config = dict(
    d_model=768,
    n_head=8,
    attn_scale=0.152,
    parallel_block=False,
    init='normal',
    lr=0.0164,
    lr_mult_down=2.0,
    lr_head=0.00738,
    final_lr_fraction=0.0,
    dataset='wikipedia_en',
)
Each number is 128 + 24 x the weight over its row's rms, rounded and kept within 0 to 255. Layers, rows and columns count from 0. The size above them is the row's rms in percent of the matrix's.

# layer 2 MLP down (transposed), 3072x768, rms 0.0705, rows 2440-2453, columns 0-47
size [112 114  41  56  91  25 121 112 119  25 107 107 110 116]
[[110 143 154 120 122 128 137 114 135 175 139 186  89 120 117 108 123 150  77 139 182 154 133  99 114 139 133  61  86 139 144 146  90 103 111 112 127 117 116 108 130 105  96 144 131 102 208 128]
 [119 119 161 115 152  99 144 137 130 142 145 116  94 140 110 112 146 115 133 198  85 146 119 150 132 156 157 141 155 139 131 124 137 130 145 146 138 130 137 111 127 104 170 106 122 121 151 121]
 [141 134 154 174  83  95  96 140 160  77 105 186 140 103 122 134 132 144 124 111  85 139 113 121 139  94 156 116 166 119 110 139 104  99 108 132 147 140 150 110 152 140  82 172 150 112 125  91]
 [ 92 129 142 121 136 203 162 142 128 141 114 145 134  89 109 119 141 134  95 122 100 137 141 105  78 121 136 130 107 156 135 105 117 127 126 107 122  98 115 112 113 149 181 135 128 116 153 116]
 [114 155  99 160 159 102 134  91 168 107 179 160 153 132  96 135 109 137 159  91 102 125 139  81 143 141 108 129 159 126 110 141 179 137 156 145 117 106 127  79 142 101  89  91 123 121 140 131]
 [107 129  84 149  56 129  94  84 137 126 132  89 157 153 126 159 118 114  84 134  92 117 141 134 113  90  99 137 131  90 128 134 123 128 130 152 152  95 133 112 127 146 164  90 126 147 133 133]
 [101 113 117 125 119 146  99 123 120 142 108 117 120  99 142 175 122  84 136 110 157 117 128 111 122 128 104  85 151 157 150 155 157 139 132 118 142 147 127 147 154  87 179 125 116 120 102  93]
 [158 152 119 104 139 133 128 116 135 105 142 109 126 142 159 141 122 146 127 165 106 152 123 160 106 132 123 154 149 137 149  98 142 140 176 110 130 131 132 132 142 112 132  93 137 137 129 145]
 [104 143 123 134 105 110 173 123 166  97 136 116 177 163 136 129 161 158 144 108 127  94 121 139 122 155 105 130 109 134 106 170 103 100 150 164 140 105 159  83 133 157 131  98 124 138 128 119]
 [151 104 134 139 127 134 140 131 168  79 139 152 128 106 144 106 154 107  86 130 115 198 131  87 143 134 123 138 134 112 128  99 138 105 145 148 156 128 109 153 103 132 135 118 129 118  80 113]
 [155 145 110 140 149 109 146 142 135 127 152 146 121 138 149 104  75 140 138 127  80 111 169 124 149 157 102 124 114 151 131 154  90 118 109 115 146 151 108 142 151 128 182 128  94  86 114  81]
 [124 133 135 136 115 147 151 127 101 114 127 120 169 130  93 157 116 100 146 101 112 153 134 147 121 163 131 117 129  83 136 114 120 116 111 108 125 128 109 111 149 133  88 153 161 148 118 163]
 [108 116 182 131 124 132 121 113 120 131 184 111 126 170 130 148 111 109 145 126 165  92 137 135 169 116  85 105 138 116 130 111 119 121 109 172 139 115 173 169 119 136 135 118 120 108  99  84]
 [116 125 107 112 134  92 133 143 144 130 142 104 125 145 138 140 166 153 100 118 153  95 145  90 118 112 115 103  64 185 149 141 118 158  95 145  88 144 118 109 127 139 110 169 140 104 142 147]]
# layer 2 MLP up, 3072x768, rms 0.0683, rows 2441-2454, columns 0-47
size [114  33  56  96  26 125 110 121  25 114 109 111 111 134]
[[148 130  58 158 106 143 180 131 115 118 154 120 135  83 143 121 108 132 112 130 129 156  95 155 155 165 153 193  90 129 119 174 140  59 114 118 100 136 101 148 144 124 126 141 133  95 137 146]
 [166 135 162 100 128 155 127 102 113 132 125 119 194 159 123 160 148 123 139 153 112 150 144 192 137 104  87  96 125 129 181 137  98 119 135 169 148 110 104 108 146 110 138 158 111 146 161 165]
 [158 124 118 113  99 153 123  95 104 132 119 152  80 107 137 142 128 154  75 127 132 162 127 159 136 111 117 123 128  95  87 167 117  96 126 116 143  82 100 153  59  86 126 157 107 109 110 133]
 [100 151 127 153 105 144 139 119 112 136 105  97 120 147 134 118 133 153 125 142 125  76 107  94 103 105 108 147 118 212 165 174 123 150 176 118 146 107 157 176 135 116  99 148 115  65 171  93]
 [120 164 157 152 153 103 161 115 113 135 123  83 116 166 101 101 124 112 119 128 129 109  83 130 160 112 138 110 140 112 100 141  77 127 126 136 116 142 134 144 150  96 160 122 148  77 118 115]
 [122 110 164 129  96 138 141 106 122 126 154 112 113 125 115 120 118 141 105 125 154  64 168 124 130 135 108 115 109 147 131 123  45 143 126 130 116 127  98 144 112 106 143 131 112 102 103 141]
 [135 178 166 104 147 165 144 124 162 141 107 132  83 126 133 116 123 143 129 116 136 136  97  99 110 150 132 128  69 145 162 103 154 115 140 147 111 110 156 145 112  90 119 176 143 149 137 111]
 [112 121 105 101 120 124 145 126 125 114  69 113  85  89 111 103 152  92 125 125 113 129  64 176 103 115 150 118 152 112 127 128 131 105 137 108  92 100 108 106 124 111 120 110 116  90 101 110]
 [156 121 143 137 106 107 128 102 129 111 133 123  88 141 153 129 150 115 153 139 132 163 128 131 123 132 140 135 135  95 136 130 121 120 111 145 129 148 159  93 107 135 137 130 106 138 154 153]
 [ 97 125 168 135 111 125  63 126 140 105 173 107 136 126 127 174 119 161 109 128 144 151 134  88 156 141 135 141 150 135 125 134 157 113 144 119 130 102 113 128 107  88 109 148 100 160 115 116]
 [133 130 167 116 175 169 141 139 144 112 101  90 141 146 149 165  91 142 151 145  95 135 116 164 140 134 145 141 108 129 170 134 168 135 135 138 121  88 102 129  97  91 108 129 152 142 160 153]
 [139 164 115 163  89 128  84 128 115 147 138 125 126 146 142 129  62 121 204 172 110 163  58 125 149 102 114 114 151 144 141 115 108 119 129 111 173 107 139 124 145 129  97  76 130 113 126 125]
 [120 105 137 181 128 151 124 141 100 136 143 128 138  87 133 118 172 136 127 128 133 102 116 128 145  85 134 112 147 156 132  98 114 137  78 163  96 150  95 104 173  95 138  88 107 121  97 147]
 [140 103 127 110 118  78 132 131 166 116 110 109 162 144 126 130 139 137 144  78 110 151 130 128 180 150 123 135 128 163 148 164 134 120 126 116 120 127 113 150 145  98 137 159 176 170 139 130]]